{
  "num_hidden_layers": 12,
  "hidden_size": 96,
  "vocab_size": 4096,
  "norm_eps": 1e-06,
  "learning_rate": 0.00851,
  "lr_mult_qkv": 0.5,
  "max_grad_norm": 0.5,
  "max_seq_len": 256,
  "doc_mask": true,
  "max_steps": 2234
}
Each number is 128 + 32 x the weight over its row's rms, rounded and kept within 0 to 255. Layers, rows and columns count from 0. Numbers have three digits each. The size before them is the row's rms in percent of the matrix's.

# k: layer 7 attention key, 96x96, rms 0.0673, rows 40-63, columns 0-95
# q: layer 7 attention query, 96x96, rms 0.0674, rows 41-63, columns 0-95
# v: layer 7 attention value, 96x96, rms 0.0671, rows 32-40, columns 0-95
# o: layer 7 attention output (transposed), 96x96, rms 0.0835, rows 32-39, columns 0-95
k40 090:133097161088128150130126138181135142103108120141149133153177162097163183174160101049098142163138091085130114155073163162154087119107105134088138115060112149155141176163142161067153107111069158103097133119105155090056097145183128144149148105104116169150210131126156144087167112142163149108
q41 098:127117118142128095163136104109124103094142095150081175105145114099113097095093182161114126217111144132094112171148138099115095092106169098184161172090099150074122159163090073202166192145087150162147105085104102062128120109097092132130102130153146119171144132139181113125111071133078095141
k41 091:143133098112167116123177104120112135086180091116138156168049076175146139090117116133131158159115142123150139138093046116076106102150105092157109130131177143157089128163155098085141146066115147161110158088082144197123113058120111083123164167152132192123166173084086124133113145130162175126
q42 085:128077081125124123106039162105157147122179129128095180123137132087154082180110162140114060087155086074135111113161101105163093118132132084088141146158180087055123143103119181078144071147121120151136110131117119162135108167142188176109125142159159159120136131109129170148120158097117051129
k42 073:106114091183150190090128170062189128155111160135153102097119073088123104136152159110113122127131121135131136123116129133167159155117090107148173131110146079110104113104085156103126141115145159152096048122171140144122100105148100171107108100101107086156209113085166109059057147072085089102
q43 089:215126133090140092203157116155167123124110142121156102120069088129123061157157075049149174142099121087120168152097112141065139095061176137126119124089147145163113199155115119154064134091162125102126109173174096120127153125130115160126160125113146143133116104147124100124143125124127193084
k43 076:164147130123113096133152108160162129126082162075093085110102160108075139111142140071129123135128122079071140113127113163086137153122129120102154116204154147142118184150137107180176165168192140176157084169164215172088161140152156147129149105130139110090133116162112130082053107094136104083
q44 078:142133063167185185130147142092091105092138104158165132120089091061174102155157140109053196109080110151134149138207123088090128147110081132171149111159113080134161105086078145082126118130157152160087111103163179158167117110149097107145107114139103100150084159152105111119168139144121144093
k44 079:100093146114138099153143176095183178152152095037145122078142169113084124103181163195161157153141125123061168186120120113113125138090092139094152144113158128119141108144137155110108135072142149184142071089147100079071136165147134128116120139165106110109138150159076145157090063085117104128
q45 080:147101151113094072137185175086106128121101167155053108068114124133096135153148096111025138151098140141148113117155144208201154100126136125162099095137090129172109113161120135126132110155167142140093110128142167090072086171137108129159181144153136143119071126162107196105114118133137161095
k45 085:153141184122171109158141099086176162115128071110104138119119095065142114121070052138116154109162155173161165145143070126117108139064074152113178186171085117154160146090080118116148128191104103112183150146137100145102126102138152152092130094098118090131119123121162123119162049158107146094
q46 079:104132099164142203123155149083085133168104133108136148109187125101179077158168154083161156100094130122146132099127131094129103059147115106069174124099113103118096141171090132104202165135075152116184126117131157137148153180114138131136188079175165094157149098147179105103172189125129142136
k46 088:097167117113116127129133107141173155165145143177100144127078082127162100129174144144095102117197111139152122129124167107091222120084105109144187156145119080121134164139094157081055099115096053144153084170108132157203098137114127121092085116152153132110121103186092121145071131097142105102
q47 102:077152108141153114097101121118114137069087139142171102158154124074127150187114054145161109128130069053171080149107139122157154126131198088094149127076090142140141121159121119127116187180107113096173108115162123121115155118175171185178142118097110123116111119054129154151149112094112125192
k47 092:114112111074086118108131145138103130144168136180100128179104082105081094114105190084127129173138149077137161121155111125122147151103186135132088096147163113087129104135129154117157092132149093185167039143151181134183103127162132149165115142144109056083133160142162149099103041135112178102
q48 080:141141106157128066141172113081120054121106031198090138186182166079143149090121153113196107093114107153104140181108124131120143117135113085131076126114136157159143128134152152086113116083169114154107146121119095120141140097083147103077113138137158145102061137188111172126130172132093163133
k48 063:112166113133122119194118079141103138110122132140128109122058177177101093146096107145128126114120144127098126139117090115077141136091119120114145151188059176138150114148087054100139074180153117166163108098131110158144154162180124129189137118123088153156099110135130152128090073164223143056
q49 076:096156117120093101127131121110125111136162107158121116123094139220123066050116093142085123042083096157086094114145134155161148138060120120142123093065095132145142091131173124070130127149113096160144189091169160154143151142201141137125174112164134056142109137098093153126126088139119120123
k49 062:100067109153149138179160136139130198155180118128114152148157135122150172138111114122126156167157118150075100137101162117101121155157131093140080172173089118157167159130121139167117073175187118109143125178081128131173127143155145180167120129047130057188124178136129162125172061110092139124
q50 079:168166108155150084100167076085143094101155116142142178178159106104119141116101116064161186115134181138100160180173129188138115077121109128148111151151161137161072153137119113156119111105148112085127122124097123110138140175074033068121161162148107121102086174085098094162118164141133111087
k50 083:165156096105184141094138120161126102120110121187143091152116161155106133071077162161157170168090114098143096141129107130092054162120143101152125154166110100184119149196114182114145132156193139153108153085098110129140120159097085138195139122116138168097138105145116041101093123126073072119
q51 083:166137155137156047082115070155121098097085118111165134177178081108123146077170157083152161106145137121141112140185127117143130087139162124093172158121119127154082138092120132143125199178130106113143139146136107144158172185141071068167148121142148079096086174069131083143073130129142088126
k51 111:115138106086151118068099074100129087121079152145128143142140143164133080095078111133116155115130071117176100158126149106106066147119167096173095128134128104131103151152122114077174060191170112153110099071149134159131112198141081095178119137147122132128099099109211191109175113095109136109
q52 084:113155176046120152081113125140104171148105121108113091087090140138126147109152077155101121084183122125178141104144152091071153108162177100144112109142134072061183059134083124123108141143104084172147145150139155154105116098191185156110149093105201112136156148095155087145124144141151087145
k52 077:101119186082134158140061151122133053078187136157064098184140156131103116118124130151111124096131108109173102129194178132160087137104107073156114149141110162118097108166129105122129132074199135163119116074118136105148099193133191118121088169169120132136139114159131142078126137083103152179
q53 102:082170102077040182178111176166107149153138110093083152086124158186157116127135090140075134173112132110122147094113150107084119116141094142142124106117179111054162126133091144192136115153109097120129087134110112082127093102168161157099046110104159140169153172182148105145100108125118125147
k53 121:095137122130108147142139156179130151187103111062150104080088137129111166172153100108119119146084134104120127106103135142129147117158092177063134077067116145138142110153099138119131186146111097093145157179171123126143067096155195174066109085076189177137127091131118090153077149162127102178
q54 084:106164153138074118166129146075083156081148145160145123080094170171146141105146137201152153172078108162164124148183112142113167083151125138116140144131101154079133139195158140125115085119112176177116086164152166128083121169173100096176132102170178113134122094095141148137122066123143197165
k54 094:137131111112149127141120097128137126133106081166186171116150172145141116107143123170143145089138077087176060175101109130096098116098132108127102118155077122161080110179095128124175121137169144145155103112120094177120174161048033122133173129098101143149109088070129172125216138102111117143
q55 100:135120124137202100119148132141161146145137104140132148163151121123089154117125137100177156124193124103181153140167121154106122099086120142105139161125111105151079194069164119125109216149084140125064170126173099183091148173109166127095122161139127154092131129065125123228154116162080112145
k55 086:091097168122132114088147133200081085141138132163158120153126139095149110071118142101144162136119131082168107120160187083097159146188149157155140114093160172136122096142147153140133164129147137109129103084100184088147095190171155116194157123066211115103095146130178070157109117160117087118
q56 095:109177085140082198125174140130140099102161153110096150104150199116111088096143144133106113119120043142130066131194130131148154163127089164128145182161107135102128131141194173086148139178106125122138084086129107099139136108130189105155123101126118120111144177154083200080092119117117133066
k56 085:100107161189164130145135129124138156118150140149106149149224129137103117122117171124104051116176155142086127124128066144163076120099114113108096100150104191149140118111145102093181080099142128083148127146129116189094105086130152107132105118117102117082122193151061183146142147163167169056
q57 080:102192133141164142140176188132177108093148122120140148162076172115164152183187149143135126102106107132113111108017151148132133143140174143124069140112142127110086146120154090101151104120076125147122173091145113076113160151101094158141087151065182110106173120157118179179169128139154140101
k57 084:097183120110140142093133091122158082140139189072103093129139143103135146124142088152134155154141223101166075096113130166129144135149151122128134099121134071110108098138094082080153101150142105141161088174103107124086045147185131114150106101182126154177077066154131096165078119104092168133
q58 095:109110159126103176172115128118199151128128153069182128146125195071095155167105124155125162153150127126085097111074132166142106134202157160173153138102143154123092107144074165099163145162134120110175101140073121090153073181173157103099065149120125138133132128146091161152141136165155200114
k58 085:180151128092147101121125097181150110112104157105154117116106140152151171048089150136154198146109108177222139114144128142149097099147175166131075163126099113064136120138153116138140158103169109089150104173158126120093108141101087190105129046122162107098101142135128146170144173069112144093
q59 100:132102142106102073130133106071088109124080094164136143142169178188087118123070155134150139164100150104114181105167076119149158180151144127131127127175106117091093170116157168139196145151159193077141122131082140090114091143105124090193130179108124105108115196147148173157149094138110175133
k59 092:124082072156077155181141147123098122118135124102095192131069117133124121133179120123083092119117101109133130061119150104131155068125161172105099181146130132121102115129156067120087149150122095098130184172113105131068075114128159162095123180089155189071154128194096093135140133128075124169
q60 087:065113115130103125131159090099105100137125155103087117135060140086110147113129138207089087169132203117133123041091134098156135141116110155191104096124153101148173114099101084162163075171150123079155095066140119180093134110172129162160091093123126110138153174133132124188124134108098123098
k60 087:128126129134104124071149132075142143149068072110158143134131156116112112141146164133130141074118115076123093117126124157102085085097214125131119190182129118167081105082046093137071120197104166075148162107162149116096174117113060114126137154156101123176115132078109119151133140153154159156
q61 087:135159068142129167067108117074127139102085142180083137121082159087172148095116134107169126126091144143140173145085160106075150116134145138180151134143173080091104147170054139151161136092131095137109156175188055145118073123165168093124082127081123167129141088120178139110164093121143129144
k61 080:167138089093094148101192115124107176121104081125145129148125137116115167082126197159149159136108074090063137130106130121096116150125184106066136133126160117126113098165131181177083091059141161135091135143162138183147114135154100110089134116125126157101121155151181105203138160184136071188
q62 080:171123116086105119100156135182178117136070158143066130145188134096141196135084158109094123138155125093136178104181113158140119143098145124100086082134107140107166138058074088133118166174128092154165129123152133105117103121171111104124108161113185051140113108092170076174137144079110098093
k62 070:125087106149174137194169162105171104108145139164143179153109123124127196153081140135137119082121111134128130088099072182110206122129098162108108160135150122133169159057182138095135134159128146136112104085175127158173119133128119096169115180073176079128132054080163149147170122138147147101
q63 084:143135116147168127082112086095097129116049162101115104156111164097078188183094146142132201123153088108187123134124135150148138131063149145114189145153083138146149125146143124100073110113182109204131099117089114173089116166135119097129098131125113091109094120140192092101151109182151080094
k63 087:105102161113110157170054109113126181116159130128070174158089085153130084116142138123059131143088072119136174128133092116102131186087179137102120141097148131108099089148164135167064139175090142053140131151169152138064122071083130111134112089150146126172136113146111098144157056120132119157
v32 092:167122128145155177139078110129112131105121098134127160093067162176099130101044113160186137137115144165087073140191139130162147191112098114177174103122165158137084131107107144122144114126100135091118150136099105133103122128169122164081125128132103187096105197132095107161093062052097089121
o32 097:146143167143132136122167146182146121103083063108108117111134178152129189145155118147082120140146099133172130083126138095166084116129175123077121092115155147158210147064172163105131125170152141089122118074158135110126140120222088126120147049061146103125104114102166165115140156147148126086
v33 094:085121092128101137182132149113179116194116136090133089158098123131104160081162141124106092192125143143131138153193139183104044109164115155136139137182171142130160127104132166121113117144143157168103126178132088172157122144158132122135170141165123187144100152092178163108119119196209118075
o33 092:131166101140116088151125123102093127166106132114162093144197150138156150122096099128159135087124173158167186119096128117165143195166179176154153127144121105161126120152099128115106182104100125187142102147147114160196099101091121166154091117100169125094134036168058056094102135111158146130
v34 109:121175093120119088125191119078126161127057097165136151173166110155082136147166146118140187155166116152109051121218184184142129125141096151079125108160139120142141089166163190160157162119146166125112123088166110114126141162165126112066119135100116088147161131105176146140101140143091151159
o34 107:122133130147082143157129128154147152149074113109118054085113044136122111094099070138127124093149112127175136166119187123140122103117081150090167089152079177127123144154120112115064065089117149106126155127099196089145176107082165133174083102124077188133198121135107125105126111164146108115
v35 090:109099108197125096154076097156183094154104118173116116149184125151106169155117127126163099146139175121089153131125110157075127147116105078061151107092157146150139142121156127127115059077133155105167121093123124095101127143154112145145126113187134155100136119068082203113169146049154197160
o35 090:070180122098028167098133130112122098106123106167139146112164102170129116121106126190104121106135149105117106130156174115131117103141082144191126107115205097123090140162127120159160063120092145159172142124128129063143130102112084131138131150155110124130122178167155039196078127097088116114
v36 108:088089143111123126147167093120125132130088090107113107101134124144190160130137113083144157153181087149168106158149168117087100160162129075199156157105138108082095104207122087163124176090150108112087154151159122188156091143090158111174140091153153129142077132221100153125093090106138110108
o36 107:128086093106155170051126116098058131155121117123154158120134137185113139175128123174147090106124136168128191097135151089120163143119089111070069138143116126098134101087141084133098138165097101117135200085114141124110104121118141104213183130130127094113132131027119133163079133161129096164
v37 096:143058144096155145102222147151091144163085182126127149159116139174076136133147150163112130083154123143127139157164155101110114135163192076130126115179115143135142138163117116100093125177121114064084141180167114146126138031158105171136095148125124138134062147137121121189147144105164163092
o37 102:167141113108134137138097142150131074177165121150152098148105177195137136209119129098106118127089149118116127091110090112120165074162188110114174125135063097125143096095128189106152132192111110223131140125139110104150080075183138131107079134109136146146105146143169149165070150125151080102
v38 094:213108157122115167158064137141130170148116110123124152104146152164076179127117135107167094168139132140158177175065124158124112072072124117102154097106097168132107144178143094048160181127097098147118128151145104141111104144099133085095189098140182129116093092171101073108167119145162111152
o38 097:111045105177099115117155083091116086174141145138109214124146175118150125159159140126141099175100189128132112160109121145097133139086124121132158131119173154164139136112106137168153016148119165158100115129157121066216167130115113137117091150103151146110106131168135137127096136101075171166
v39 099:188141109179112122121143101124097140158176110204098113108078057176129152154098133161165200140121138117109180085155135147117142144032168166143146134120175128114126103074130146143132115132081092138203132071122080085098078082086111135140159096140106123125153121111120143102131164125143115165
o39 107:088089093102146166144108138156159124078165110147097158075185156183102104092123154115121165096120163154114113110110115102140091099163167099091094115072138178061151101086122112100139068084153170124141077123123144038067136093094173129078175123116144096119175114144150107137122129104112137082
v40 098:159072103079079125177131111156162115094119097159104144156154124110159157168091113119128109116112208126105092084170095082214173124089127147101127159094112149137098115109120103089125124153151088187127114186105100156084145093109130165075134052101134132132158092151136149144122162111192168092